Weights of a small GPT-style language model, trained from scratch on English Wikipedia: MLP 256 SwiGLU, 1.57M parameters.
Each number is 128 + 32 x the weight over its row's rms, rounded and kept within 0 to 255. Layers, rows and columns count from 0. The size above them is the row's rms in percent of the matrix's.

# layer 5 MLP down (transposed), 256x96, rms 0.445, rows 35-58, columns 0-95
size [110  96  91  99 118  88 102 108  85 100  95 111  91 101  98 103  97  88  94  97  99 100 105  97]
[[ 77 141 147 127 144 101  98 126 152 149 134 125  86 113 144 165 162 171 174 181 128 143 100 127 138 115  63 112 116 125  91 144 164  66 144 146 120 130 105 178 105 154 113  58 114 144 128 136 134 110 119 168  42 111 134 181 128 115 141 135 120 122  73  80 189 179 120 122 169 143 207 105 112 145 113 202 150 116 185 105 155 183 132  95 104 135 148 139 171  95 132 129 165 140 174  98]
 [ 64 136 114 145 169 131 131 191  94 137 109 119 127 136 113 169 112  84  70  76 132 177 127 176 104 102 146 102 104  79 183 160 111 131 173 142 102 141  62 136  90 126  93 161 165 120 122 129 116 125 161 134  84 112 120 164 111  42 160 104  59 154 135 107 156 168 137 137 145  91 108 109 112 148 115  96 181  59 134  96 150 134 163 119 123  91 141 139 131 100 108 170 208 128 129 101]
 [139 165 195 160 139  94 132  85 157 113  96 141 153 101 216 180 135 119 136 126 175 167  86 117 155 135 109 106 110 114 246 154 116 145 141 140 152 147 133 106 123 123 142  63 134 137 107 152 128 111 112 116 161 130 146 125  58 137 145 184 171 132  79 124  74 117 135 112  91 154 105 184 128 165 136 133  89 124 110 198 171 158 116  71 112 136 172 132  87 141 129 123 130 154 111 151]
 [143  78 127 149 176 174 144  95  82 186 155  80 137 215 127 171  96 150  83 158 149 118 133 119 141 156 130 101  90 138 133  94 145 141 139  73 119 152 131 102 158 111 118 113 182 129 149 181 126 129 163 107 138 134 148  90  98 128  99 141 124  94 125 129 140  90 136 140  88 169 159  95 159  84  75 106  88 109 190  94  75 169 154 155 186 186 194 114 101 106  93 160 127 104 108  99]
 [ 99 107 120 129 118 178 113 155 171 123 116 115 199 149  97 140 131 140 130 154  82 152 144 128 144 128 122  38  54 117 111 146 159  89 172 136 124 116 142 162 148 100  50 145 195 157 125 112 106 142 113  97 122 136 156 167 179 139  80  95 131 114 200 176 134 167 185 119 170  86  81 106 158 138 102 116 113 139 190 173 123 157  76 113 150 170 117 126 146  93 123 135  93 144 116 148]
 [ 99 152 157 160  65 110 108 140 156  91  84 129 123 172 130 131 166 134 173  85  98 100  86  90 140 171 127 100 189 103  70  76 158 123 125 128 149 131 109 123  89 214 130 190 185 105  68 153 146 180 150 156  65 141 123 123 153 149 160 111 130 128 150 113 169 125 147 138 166  82 126 169 123  82  90  97 103  98  71 133  89 148 137  99 156 128  84 120 121  82 115 101 136 128  96 109]
 [161 126 164 148 100 156 160 170 148 195 210 152 157 184 122 122 118 165  98 148 123  87 110 164 148 126 136 139 115 103  77 195  76 166  50 162 122 146 170 134  95 155 154 146 147 105 104  92 117 146 111  88 138 114  91 119 116 172 129 108 126 139 149 137  68  76  84 121 100 100 101 111  84 120 158 143 118  94 157 170 140 189 105 156 150 133  49  96 119 149 105 142 129 146 146 165]
 [164 114  62 169  44 119 170 141 143 125  89  87  69 142 156 164 174 149 168 142 124 155 181 105 131 130 216 144 165 135 172  79 190  95 133 111 162 148 137 125 102 114 123  93 165 132 146 135 130 119 130  95 132  97 141 109 102 104 148 160 136 179 116 155 172 133  90 149 162 112 132 222  99  96 142  99 111 144 121  61 128  96 173 102 114 133 164  92 114 152 124 129 133 155 107 130]
 [129 125 156 142 141  57  78 175 144 130 134 152  50 183 113 119 111  78 120 154 132  65 134 145 152 122 102 121  87 129 100 141  75  62  90 145 137 150 128 131 145 144  83 107  52 163 102 125 114 170 130  64 103 142 176 185 108 168 109 144 113 135 143 124 133 121  63 116  47 133 121 194 154 108 168 121 158 165 118 136 174 127 134 137 124 123 115 172 111  94 108 144 103 173 129 126]
 [148 109 155 108 138  79 117  68 126  65 135 107  80  92 108 170 153 127 154 194  91 127 110 126 133 140  84 155 157 138 185 148  76 108 195 142 167 165  96 144 122  84 152  98 131 103 102  77 127 115  93  89  88 134 143 130 160 113 169 104  93  96 127 156 148  91 163 117  93 173  64  83  73 155 103 123 162 113 161 108 124 142 137 139 156  84 104 211 117 150 142 125 114 150  93  90]
 [ 98 110 135 140 116 180 167 122  96 125 128 180 185 158 122 149 165 172 171 160 123 155 160  87 159 187  88 149 171 188 161  95 171  68 171 116 158  96 151 115 154 157  86 148 133 174 114 164 151 143 177 159 142 114 107 115  84 127 119 166 174  98 131 127  94 195 114 125  98 162 155 129 152 123 137 120  92 155 161 125 113 144 150 216 118  61 114  82 162 107 114 140 113 154 135 145]
 [109 164 133 176 168 146  87 155 143 125 133 133 128 135 104 136 119 119 105 110 116  63 139 109 125 139 121 129 153  87 144 135 128 123 191 158 160 123  53 168  95 102 106 147 133 117  98 138 126 202 128 160 124 174 159 129 126 131 177 142  52 159 129 148 122  68 108 105 121 124  52  24  99  88  90 108  99 153 115  74 133 168  94 115 131  95 134  60 151 194 127 131 122 148 124 142]
 [130 196 100 176 116 162 143 145 124  88 186 161 158 106 155 131  97 128  80 103 104 159 145 141 167 112  70 106 102  92 107 148 137  97 125 142 121 121  97 123  94 148 150  84 105  93  90  98 122 193 108 132 119  78 126 192 161  99 171 102 127  98 164  88 132 167 120 134 174 202  78 104 139 126  73 157 126  98 127 171 119 151 158  55  93 141  89 167 162 110 160 104 131 138 184 137]
 [119  74 101 108 163 141  88 183 128 121 138 126 125  78 163 111 140 189 134  85 166 133 138 136 134 121 127 193 151 153 150  99 117 125 182 109  84 131 164 114 126  83 163 140 149 104 117 129 113 154 152  50 100 170 143 116 163 124 129 112 120 136 129 116 130 171 124 147 104 142  88  70  63 125  95 126 179 190 187 122  60 125 188 124 102  95 140 154 187 140  69 162 106 125 125 186]
 [143 124 114 157 121 125 118 110 119 145 128 124 113 186 144 111 106  72 135 147 143 167 123 162 117 116 155 201 153 194  80 117 153  64 134  97  91 136 106  68 135 123 138 168  89 141  95 148 172 137  99 139 104 121 131  58 187 117 138 100 116  70 171 127 157 161 131 160 184 193  98 194 180  34  92 138 167 114 150 146 118  92 109 164 121 146 126 133 157 150 145 127 129 146 122 106]
 [176 116 150 124  95 132 124 126 116 142 112 104 167  75 137 125 117 217 228 146 126 106 112 141 135 162  93 141 163 133 156 178 138 106 144 134  89  81 180 109 117 141 110 156  99 118 138 159 142 140 117 101 160 115 110  72 107 155 152 115 165 148  98 176  84 154 152 121 144 164 128 197 117 132 158 161 120 130 133 126 158 154 160  36 163 146 101 229 133 127 151 140  99 167 137 137]
 [135 140 172  99  87 129 123  96 164 139 101 144 104  76 188  86 223 126 151 138  99 139  94 184  92 115 166  94 152 143 123 174 140 166 143  99 157 131 155  81  76 117 151  98 132  78 180  86  40 115  98  92 173 121 131 142 100 147 170 105  99 118 140 135 142 107 152 129 136 126  91  70 123 123 182 101 114 115 151  96 141 146 131 118 165 141 150 106  88 161  59 105 122 132 150 170]
 [ 80 138 171 131 164 124 146 158 135 125 131 198  98  87 174 125  95 172 120 144 104  65 159 117 136 127 133 105 129 116  40 164 122 151  64 125 166 145 107 138 152 127 104 155 127 123 105  79 164 160 169 122 149  92 164 136 127 127  89 136  89 172 125 113 108 150 104  88 154 118 132  38 142 144 105 164 116 193 100 110 152 150 152 136  95 133 159 199 172 110 187  85 154 101 165 127]
 [ 96  98 110 139 100 132 124 126 209 142 133 143  73 101  93 121 128 119  68 142 134 150  79  94 122 145 179 154 170 124  95  80  85 173 143  67 137 114 224 101 104 142 152 109 126  80 117 148 145  80 183 137 110 166 124 114 121 127  72  90 102  80 156 130  87  82 151 159 190 123 157  56  90 130 133 164 123 109 164 128 131 107 133 140 136 166 126 106 134 132 107 152 110 106 183 146]
 [133  99 134 133 146 159 123 126 135 121  97 207 100 109  32 126  64 125 103 188 133 141  92 147 178 120 123 102  62 130 139 162 107 151 112 112 142 140  84  94  82 159 136 209 154 135 158 109  88 138 142 104 152 118 159 100 122 133 131 124 112 102 135 107 172 159 145 134 150 143  84  32 165 111 154 161  96  88  95 152 123 131 154  62 121 146  78 113 144  63 122 117 136 116 107 112]
 [163 109 151 119 130 150 155 111 103 107 162 140 142  70 149 123 126 124 174 123 149 111 171  99 140  94  99 196 100 145 111  98 132 128 131 137 120 150 131 119 145 123 108 149 111 135  97 129  97  90 165 122 121  49  67 132  86 189 154 184 121 114 184 121 131 127  88 146 160 125 155  94 134 189 127 176 200 172  84 153 114  70 156 166 131 126 116 178 146  34 107 142 162  68 139 114]
 [ 98 154 166 105 149 103 123 123 162  37 149 119  86 168 121  87 101  86  84 163 151  77 158 158 127 146  74 135 147 123 121 135 132 168 176 100  82 161  43  88 102 150 173 148 106 162 162  79 101 157 156 101  88 166 136 134 165  83 135 114 122 136 121 100  59  86 123 118 164 132 114 105 110 116 165 112 119 152  95  95  96  98 184 166 142  99 113 106 130 165 136 107  92 163 168 122]
 [ 60  81 134 131 167 157  75 161 119 144 127 162 165  84  49 127 125 138 138 136 132 143 139  48  75  99 144 152 190 144 124 106  72 109 105 149 217 141 151 132 165 182 102 139 137 169 161 136 132 128 113 110 146 123 152 142 131  75 138 157 114 121 140 102 157 141 145 153 123 163  66  85 142 122 144 105 125  84 110 150 128 148  63 150  62  88 130 154 142 124 183 114 149 111  84 128]
 [152 105 127 133  92 127 136 134 182 160 104 231 133 107 104 118  98 168  54 130 189 119 173 114 112 118 110 100 112 100 187 147  77 170 101 140 135 122 150 154  93 146 114  57 108  73 108 129 102 109 155 139 130 122 128 142 100 112 120 126 122 132 112 113  83 100 110 133 146 107 162  29 137 121 178 117 115 131  45 155 125 184 125 160 100 117 158 135  58 145 126 136 109  93 127 134]]
# layer 5 MLP gate, 256x96, rms 0.452, rows 36-59, columns 0-95
size [ 96  99 106  99 111 112  99 109  86  99  90  98 104 104  92 105  95 104 100 100 106 108  85  96]
[[177 168 108 172 123 170 122 105 109  91 138 150 103  97  83 133 103  97 171 104 134 115 127 168 131 163  80 141 177 119 111 104 138 107 183 136 131 121  82 139 106 176  96 154 126  71  83  71  85  56 154  93 125 129 106  99 141 131 120 101 121 133 171 128 166 156  77 128 184 125 161 136  82 116 144 108  84 124  83 136 119 157  73 120 138  85  99  66  81 124 178  58 130 109 164 149]
 [160 130 162 129 126 164 134 168 118 191 104  91 143 126 117 148 162  51 163 158 183 121  62 125 151 173 120 161 178 150 148 102 110 127 144 117 100 149 136 225 113 142 139  94 133 123 212  99  86 158 132 160 158 135  91 133 152  96 126 140  99 133  72  72 103 189 133 107 135 138 181  81 131  98 153 121 103 127 153  95 142 124 109 144 122 160 102  61 122 117  79 172 137 116 114 143]
 [126  87 115 188 129 192 156  77 147 170  93 163  66 199 142 161 108  94 127 117 156 169 137 160 107 128 123 156  92 101 138  90 148  85 139  85 122 107 108 129 124 130  83 110 135 165  97 162 135 142 142 137 155  72 140 150 131 126 120 135  91 125 104  80 134  83  94 188 141 218 154 105  92  47 131 112 125  89 116 163 124  96 109 167 153 157 152 108 152  76 140 102 159  89 151 101]
 [ 98 135 131  94  99 103 142 144 162 178  88 107  91 143 114 177 126 115 167 130 143  50 128 162 138  65 129 131 125 138  93 110 137 191 127 150 118 105 130  34 151 117 150 103 126  93 112 161 189 113 147 115 131 112  65 151  72 142 159 139 194 118 141 106 127 136 132 182  96 120 132 155 152 150 154 192  79 154 174  74 125 141 225 140  95 142 118 120  95 120 158 112 135 112 126 140]
 [150 173 157 124 153 177  80 117 149 174 103 108 158 134 175 143  81 161 101  67 101 160 160 125 161 137 115  89 160 122 123 145  96 121  94  99 142 170 109 114 206 138  87  48  99 146 108 110 114 172  85 148 172 114  90  80 133 129 175 130 145 145 174 161  93 221 100 124 189 132 126 131 174 124 109 177 113 166 152 119 161 120  96 123 143 112 125 135 107 156 106 100 132 161 122 169]
 [ 68 130  99 171 132 131 164 151 103 165 149 124 149 160 109  98 123  91 111 152 143 134 141 135  62 131 139 157 192  76  69 107 126 122  99 146 177 164 206 151 119 120  84  90  95 144 175 138 171 124 117  90 133 128  83 104 146 189 144 194 134 193 139 121 180 104  84 112 131 185 171 110 131 151 139  85 108  80 111 138 163 125 103 157 117 124 125 168 157  65 105 156  94 134 140 111]
 [128  96 179  77 102 154 153 212 144 116 142  71  75 167 138  88 108 129 177 127 128  96 136 136  85 183 112 126 103 121 121 124 142 153 187 175 146 138  87 166 150 101 161 110 163 164 105 122 198 160 103 125 121 114 165  72 122 159 164  45 168 105 179 118 170 140 143 158 114 156 121 107 134 135 142 160 160  89 160 124  88 184 163 170 126 132 126 149 117 100 111  99 120  85 153 133]
 [ 96 124 128 118  55 101 127 115 195 164 187 109 142 173 142 103  35 117 137 137 102 129 148 155  90 128 211 133 137  82 136 128 144 136 110  63 127 146 148  99 155 147 176  97 175 128  74 123  86 132 119 171 106  64  90 123 160 137 162 153 105 104  99 120 113  76 161 175 160 110 140 106 113  94  83  94 116 123 131 129 135 149 104 165 166 153 115 150 124  95 118 183 149 135 170  90]
 [133  93 124 106 226 165  84 145 130 146 152 101 114 100 169 144 132 150 143 178 175  99 172 170 175 103 139 122 131 164 103 101  95 147 109  86 117 143 108 108 151 191  98 128 152 144 214 128 104 139 155 140 115 158 124 166  72  67 164 190 185 161 138 127 145 161  97 147 130 142 140 164 107  93 141 140 111  99 108 125 137 173 115 173 114 131  31 129 109 121 133 116 141 131 130 166]
 [ 78 131 128 117 118 146 155  87 108 105 169 168 206 121 129 200 164  82 187 156 159 102 166 158 113 156 145 148 118 130 168 159 176 157  62 132 146 134 154 112 130 128  85 163 142 185 139 176 133 146  74 127 106 123  86 181 122 113 149 156 115 163  94 147  93 126 112  91 114 119 185 101 159  49 167 116  77 125 140  77 145 148 145 120 104 118 122  96 169 135 123  97 137 120 159 182]
 [147 134  60  60 165 122  93 163 134 172 176  89 141 107 182 102 128  88 187 119 173 167  75 129 134 123 131 101 125  72  77 122 130 152 113 108 162 209 110 109 109 155 165 163 101 144 155 146 128 147 126 155 155 151 132 108 152 135 106 112 110 128 128 105  88 143  56 197 172  90 121 109 134 148 139 165 136 175 134 141 137 116 138 145  91  61 134 111  87 155 161 111 154 156 112  63]
 [135 188  88 103 134 122 106 195 138 111  89  74 150 143 141 117 128 141 111 175 176 123 122 171 142 129 137  91 140  91  93  83 151 156 152 105  92 102 156 151 183 105 127 146 130 183 100 112 135 130 126 129  97 147 151 162  97 133 121 151 131 136 186 183 124 145 162 145 108 164 163 132  81 117 180  73 154 171 105 154  42 105 129 135 149  84  98 109 143 144  94 185 117  88 220 147]
 [158 104 157  72 149 136  73 141 122 152 155 157 111 153 127 125 202 193  74  58  81 111  69 130 119 151 117 106 149  99 182 101 158 156 152 152 152 140 139 121 137 118  60 127  73  82  58 169 131 119 118 156 145 151 139 136 124 188 123 148 125  89 150 158 144 135 163 119 122 115 146 123 108 139 104 158 106  84 134  99  92 144 124 184  86 140  84 123  87 179 102  76  86 106 116 158]
 [136 168  93 172 139 203 172 131 188  77 113 101 164  97  97 144 160 101 126 189 124  80 100  91 160 105 195 129  58  96  76 151 128 125  88 135 150  58 127 212  84 104 103 124 138 120 109 187 180 140 131 148 131 137 140 123 172 159 149 115 148 119 154 110 117 143 114 149 103  79 107 139 128 168 175 148 123 163 155 112 135 140 124 163 136 110 138 137 159 143 116  89 148 191 121 133]
 [151 126 130 103 140 176  77  73  87 113  73  89 171 107 138  92 117 116 139 113 185 119 150 136 124 175 114  90 118  98 123 105  90 145 158 102 132 148 110 133 126 150  58 150 148 176 161 152 153  47 142 164 108 107 123 111 135  74 165 156 119 154 149  83 223 137 136 147 159 135 102 169  95 107 131 138 161  74 105 142 126  95  94 117 153 155  58 134 115  99 131 136 122 185 192 139]
 [146 116 104 110 106 113 118 150 133 187 159  59 115 179 116 100 155  96 193 148 145 144 100 192  76 120  96 111 138 140  89  65 107 167 135  90  71  72  97 171 112 129  94 128 160 136 128  90 133 123 140 143 117 138  87  76 178 111 162 152 113 126  85 111 119 140 133  99 149 112 191 136 100 144 102 178 162 128 112  90  55  82 131 139  87 134 143 148 107 147 176  92 190 109  91 116]
 [128 145 152 147 107 130  82  84 116 135 113 107 155 122 116 135 158 125  91  85 105 219 116 120 130 145 131  80 125 100 132  83 100 143 117 155  89 149 152 161 138  62 173  88 122 150 152 162 186  91 141  96 150 124 133 111 156  98  99  87 140 113 100  69 109 195 171  98  28 159 165 130  98 110 112  92  99 130 123 122 148 143 131  96  97 144 164 151  73  85 165 144 185 150 112  82]
 [102 172  94  98 127 115  90 208  59 124 104  66 161 137 124 165 145 135 173 117 151 116 165 145 145 106 134 134 123  78 131 105  99 111 115 108  77 137  81 130 129 108  97 102 118 170  99 104  88 155  92 183 119  94 135 107  99 136 135 132 110 101 184 123 101 142 131  95 163 149  67 100 135  97 179 123 132 166 125  47 186  81 113 101  71 137  89 113  98 157 132  78  88 176 126 129]
 [132 127 103  74  82 115 127 145  96  88 156 100 160  86  79 183 139 109 173 132 134 162 166 193 135 107 107  91 151 135 140 151 136 141  98 128  94 143 165 144 127 123 106 140 162  92 196 171  54 127 171  93  69 165 154  85 153 163 154 121  75 151 104 120 169 102 148 111 135 144  99  78 124  93 117 121 144 128 122 133 136 105 136 134 119  88  54  73 168  83 128 136 122  65 174  88]
 [ 87 109  96 148 103 166 132 101 147 129  84 128  97 123 111 144 124  71 173 106 147 139 120 148 109 139 148 115  67  77 148 103 128  82 140  88 144  57 119 131 119 118 198 121 152  78 126 126 126  93 115 130 206 129 109 136 143 132 124  95 103 108  26  95 102 132  81 140 123 178 129  72 136 121  71 161 163 159 120 137 134 118 118 109 153 163  97  61  74  92 148 110 100  73 166 145]
 [116 146 103 121  76 156 158 111 142  77  75 137  90 127 105 117 138 162 125 111 112 168 124  70 143 152 138 138 152 185 103 134 100 130  74 103 142 176  79 159 111  99 120 184 203 113  98 164 184 132  94 185  80 152 145 160 106 150 160  66 109  89 114 125  90 123 120 121 146 103  76 165 141 131 123  93  80 120 153  83 152 158 154 152  86 162  70  75  95 124 160 126 162 130 160 161]
 [103  70 145 144 114  89 147 156 222 179 156 115 204 162 141 130 126  83 159 142 177  89 120  65 119  61 147 150 133 138 109 112 189  78 130 146  81 144 116 139 127 153 138 128 147 117 149 214 153 133 132 114 119 114 101 127 116 106 182 135 141 179 200 149 115 141 105  90 116  72 135 119 150 151  98 156 156 114 146 161 142 145 170 146 165 125 141 101 130 155 134 151 157 158 186 134]
 [169 156 102 136  92  99 124 155 137 166 126  86  90 159 120 187 141 103  60 155 119 146  60 134  78 189 141 122 157  91 132  95 126 148  90 134 102 142  89 130 160  90  79 173 135 105 131  85 141 157 124 148 161 143 171 158 140 130 111 123  87 106 163 218 134 133 126 127  67 184 120 128 107 125 170 156 133 167 123  94 126 101  97 103 201 126 124 110 150  67 144  83 131 128 104  73]
 [142 103 150 155  87 177 153 161 106  90 121  93 105 123  95  99 183 124 161 130 159 175 157  45 120 161 177  71 126 150 103 118 148 152 131 110 147 122 157 108 122 155  54 181 132 141 121 108 101 112  94 172 122 163  71 134 124 111 142 119 124 105 125 123 141 122 116 203 144 150 175 135  85 153 155 187 139 177 145 124 128 120 105 201 152 179  96  66 129 147  99  75 142 144 164  92]]
# layer 5 MLP up, 256x96, rms 0.504, rows 36-59, columns 0-95
size [ 93  82  99 120  91 102 113  96  94 101 103  88 103  91 111 106  83  86  96  95 103 110  80 115]
[[121 166 142 186  57 108 165 115 100 129 134 134 177 110 170 128  93 109 162 133 114 139 130 122 178 140  72 116 140 153 144 192  40 138 118 101 122 135 174 153 130 192 110 164 120 158 129 128 102 154 124 118 190 101 102 105  95 107 139  93 114 165  85 133 117  44  98 144 149 116  98 139 104 147 133 135 113  46 129 144 164 139  91 139 105 158 156 142 120 153 101  85  46  94 137 106]
 [124 151 191 195 190 134  55  64  88 113 123 101 104 156 218 138 160 118 136 144 128 152 117 142 150  91 158 122 124 165 125 149  77  82  51 125 138  92  79 143 138 139 117 156 131 152  67  66 128 105 132 104  85 143 125 118  83 100 170 102 178 110  72 105 144 108 119 154 112 117 100 151  99 112 106 151 133 118 119 145 132 108 105 135  97  81  95 162 118 132 163 109 141 170 143  84]
 [ 89  80 114  99 129 136 148 119 104 150 138 139 164 149 130 161 155 113 120  77 102 132 108 113 132 150 147 142 185 106  64 168 112 112 111  61 135  34  77  44  75 100 115  86 180  93 137 142 145 133 133 128 108 142 109  92 115 161 140 179 135 129 129 100  88 102 106 120 115 138 169 116  63 112  72  85  94 137 136  85  65 151 130 157  87 153 145 137 140  92 120 152 164  74 101 130]
 [123 120  84 148 120 143 141 141 160 134 123  77 135 141  75 112 134  82 138 117 160 138 114 155 122 119 187 135  48 116 138 103 101  83 189 129  94  99 129 196 106 196 137 157 184  97 125 132 132 103 110 157 114 184 156 177  88 104 102 107 135 140 162 154 133 110  71 121 184 121  54 185 114  79 169 108 112 158 142 173 142 141 119 121 170 199 150 134 154 108 157 168 104 104 131 113]
 [143 101 176 174 124 113 128 138 120  93 120 149 144 119 148 162 111  98  67 135 156 115 155 102 133  98 140 126 130 171 149  84  94 150  95 146 167 120 111 130 172 164 147 127 167  77 171 173 107 122 138 129  90 111  84 162  67 138 137  61 116 126  97 125 146 182 147 110 140 142 174 156 199 118 134 123 172 132 125 116 105  70 116 105 194 118 178 144 175  75  97 116 114  40 183  89]
 [189 144 175 157 150 105 192 142 143  54 114 135 152 157 137  88 115  99  92 106 116 130 155 110 147 107 187 105 151 111 139 180 152  70  72 158 162 134 191 167  96 120 121 158  84  84  80 167 123 110 145 196 159 151 110 100  81 162 191  46 109 118 156 167 157 116 105 132 112  97 160 117 115 132  77 145 116 114 148 143 126 113 108 132 148 108 162 115 136 127 121 118 100 133 173 166]
 [172 140 138 133 121 127  66 153  95 178 119 131 148 202 144 123 123 145 107 133 111 194 135 148 133 155  91 107 124 139 215 107 109 142 102 108 183 137 103 136 156  73 134 154 134 132 162 139 154  85 114  81 109 170 109  98 166 130 163 205 124 120  78 132  93  94 144 101 118 144 119  94 121 107 141 131 196 105  96 170 173 154 101 186 178 128 113 132  99 199 126 129 147 184 133 168]
 [112 105 164 174  82 129 126 129 154 157 143 162 164  52 133 136  97 130 106 143  62 185 122 102 133 129 124 163 136 148 148 160  76 123 188  77 135 120 167 110 145 174  89 151 150 173 148 172 173 169 155  61  86 109  81 126 128 133 127 160  94 104 150  92 135 117  75 152 147 117 133 170 144  64 152 120 121  72 129  82  68 106  97 166 141 132 145 148 109 119 129 118 136 124 191  74]
 [ 78 175 138 116 140 147 112 120 118 156 114 140 157 152 114 128 170 168 126 138  71 161 136 146 144 114 109 134 138 149 142 144 182  99  74 149  57 131 103 147 103  90 125 105  84 112 100 128 169 114 176 118 125 122 160 135 109 113 138  56  56 162  96 131 122 115 201 101 146 132 100 105 164 146 138 108 132 144  86 102 169 131 160  96 178 196 173 104 118 107  32 145 149 190 106  93]
 [121 117 108 150  72 100 135 141 181 156 143 138 133 156 112 151 106 113 140 118 171  98  84 112  91 109 145 179 139 181 103 110 118 163 157 181  88 101 128 124 147 143 101 100 147  89  84 112 206 154 140 105  92  78 155 173 158 143 142 108  90 144  88 152 101 128 140  61 178 177 112 188 115 172 120 112 135  91 159 197 121 104  85 166 118 153  95 194 121 112 137 121  54 148 112 126]
 [120 166 147 146 161 110 109 138  74 144  95 157 108 179 108  93  81 100 172  94 115 143 174 120  77 147  79  61 147 126 113 151 110  83  82 158 134 187  97 149 130  94 128 202  94 189  93 126 162  87 118 148  80  52 122 123 119 153 157  98 141  91 135 125 210 136 121 118 111 152  86 174 147 155 120 109 140 158  91 132 171 149 104 137 142 144 150 189 113 101 122 149 144 126 149  97]
 [137  87  70 136 122 114 152 138 113 144 120 115 147  90 142  86 130 176 136  90 128  76 122 159 137 180 152 104 113 110 145 149  57 101  72 150 135 123 130  74 193 169  83 147 101  88 131 139 113  95 114 120 193 161  85 115  56  89 137 144  84 108 193 152 112 137 147 106  92 161 132  91 190 101 121  72 147 170 149 151 162 205 120 128 156  91 167 115 112 135 145 112 141 123 149 126]
 [132 117 170  48 122  66  86  79  91 128 139 102 141  90 136 122 109 127 189 171 135 103 136 123 185  82 130 154 107 170 186 127 112  90  83  78  95 151 127 183 105  95 155 149 201 100 138 120  83 176 119  85  44 157 156  90 145 150 110 134 135 122 164 127 117 114 106 168  94 156  78  96  85 115 132 191 147 112 163 128 125 143 165 148 120 143 112 114 117 154 146 117  93 112 142 133]
 [193 206 123  79 136  89  62  89 132 131  89  92 180 104 120 166 145 163 130 150 100 106 108 108 109 136 131  97 121  55 145 127  64 154 138 116 133 189  74 109 115 121 149 120  93 106 150 146 152 128 141  91  93 126  84 176 139 122 120 127 140 126 105 168  60  76  86 187 103 181 118 136 162 100 122 155 188 163 103 110 144 149 108 132  86 127 123 123 103 155 113  98 159 179 113 118]
 [162 125 116  78 179 139 134 134 120  87 146 108 133 132  59  83 142  96 122 111 117 143 160 180 135 112  97 144  46 134 151 103  98 148 174  91  96 157 109 106 136 164 119 156  83 137 173 157 126  87 144 144  97  95 143  71 130 164 141 126 125 188 171 109 173  51  90 111 135 144 133 110 137 132 158 114 135 100 162 179 107  95 145 127 169 174  51  94  72 135  89 191 118 123 137 133]
 [178 194 119  99 132 127 107 114 123 136 100  90 134  93  98 121 114 126 112 136 142  89  63 166 162  75 169 133 123  68 120  90 160 147 120 121  93 121 176  60 113 145  97 140 139  72 140 154  90 109 103 159 119 191 143 140  65 156  87 144 107  98  95 151 137 119 163 191 146 134 108 155 148 110 167  64  89 147 144 145 148 117 107  81 114  86 105 124  73 115 117 112  80 184 174 169]
 [ 79 173 143 103 136  81 121 144 128 136 162  58 137  84 119 112 139 144 135 144  65 152 127 108 137 151 168 118 172  80 185 101 137 140 181 173 113 105 135 156 168  68 164 111 102 146 103 202 122 146 100 103 169 145 112  94  86 136 123  87 120 175 149 169 183  81 119 119 157  76  91 124 103 125 154  96 102 159  86 150 127 131 129 106 102 165 106 143  79 136 181 122 103 129 198  87]
 [101  93 189  82 148 115 170 141 185  90 138  68 119 100 121  98  88 189 150 119 133 133 104 184  99 127 161 108 153 100 142 139 122 184 130 101 127 102 122 143 113 141 112 152 133 174 127 106 146 177  85 131 140 137 141  80 186 110  82  44 167 117 153 134  48 132  97 158 179 166  70 170 171 115  90 147 117 121 111  50 148 134 116 154 111 112 137 102 119  93 118 144 111 131 140 103]
 [ 85 107 112 122  76 107 145 162 125 152 180 132 118  62 129  95 108 155 207 108  81 110 156 165 142 157  98 129 146  74 105 142 149 114  78 120 157 144 111 141 124 142  97 152 143  89 204 158  83 137 186 151 108 180 115  82  80 102 167 102  80 124 123 148 127 117 156 128 150 158 166 111 153  95  61 137 104 120 111 163 108 122 157  69 125  96 109 109 108 135 115  90 143  70  94  65]
 [180 190 104 170 163 106 129 140 156  59 135 128 109 158 120 139  67 105 111 125  84 151 137 125 152 120 158 116 140 147 173 125 128 116 111  68 104 140  80 140 127  69  96 124 137 161 130 108 116  91 148 168 116 187  95 138  59 125 115 104  61  81 207 157 148  98 143 132  57 113 162 107 145 133 187 126 148 152 137  88  86 118 130 118 110 130 153 102 166 125 115  94 143 121  55  89]
 [143 145 139 131  91 172 126 164  84 102 119  98 114 164 140 126  88 129 146 163 139 149  91  90  67 122 101 178 113 136 134 137 141 111 131 111  36 156 119 154 114 145  99  90 193 140 153 131 129 149 119  80  63 158 156  88  73 159 106 121  91  92 139 140  59  93  94  87 136 197 109  96 181 110 169 134 156 144 128 111 147  77  94 126  93 158 144 166  73 135 104  68 149 105 137 151]
 [106 114 114  60 128  92 109 183 118 112 148 109 127  82 134 216 138 111 124 137 114  58  90 179 101 108 137 183 178 149 155 148  96 145 115 155 154 102 109 157 160 187 109 143  86 116 115 163 103 188  85 104 121 105 137 108 123  71 107 123  97 149 141 132 107  82 196  65  98 132 125  98 120 133  69 119 135  82 141  98 113 153  56 120 115 116 149 118 135 107 118  85 165 118 119  81]
 [134 193 164 141  92 121 123 143  98 112 138  99 122 153 102 119 125 153 126 146  47 145  81 133 127 138 115 153  90 188  66  84 147 106 165 175  89 111 139 151 142 102 136 161 135 154 123 136  96 137 119  66 114 108 100 123 183 160 106 164  76 116 140 106 154 116 144 100 149 191  90 148  97 179  75 171 145 186 153 160 138  38 126 148 141  73  81 103 134 135 152 148 136 164  90 142]
 [199 143 154  91 111 131 159 132 110 178 139 165 164 146 168 107 160 132 112 107  72  73  93 132  68  84 128 172 141 150  96 172 135  94  86 172 114 152 133  82 171 139 195 125 160  94 151 140  92 131 145 129 147 106 121 161 163 133 154  61 112  69 156 154 112 111 136 150 150 126 144 147 122  91 130 144 115 150 135 166 159 162 134 123 143 117  65  59 148  73  88 176 155 157  76 102]]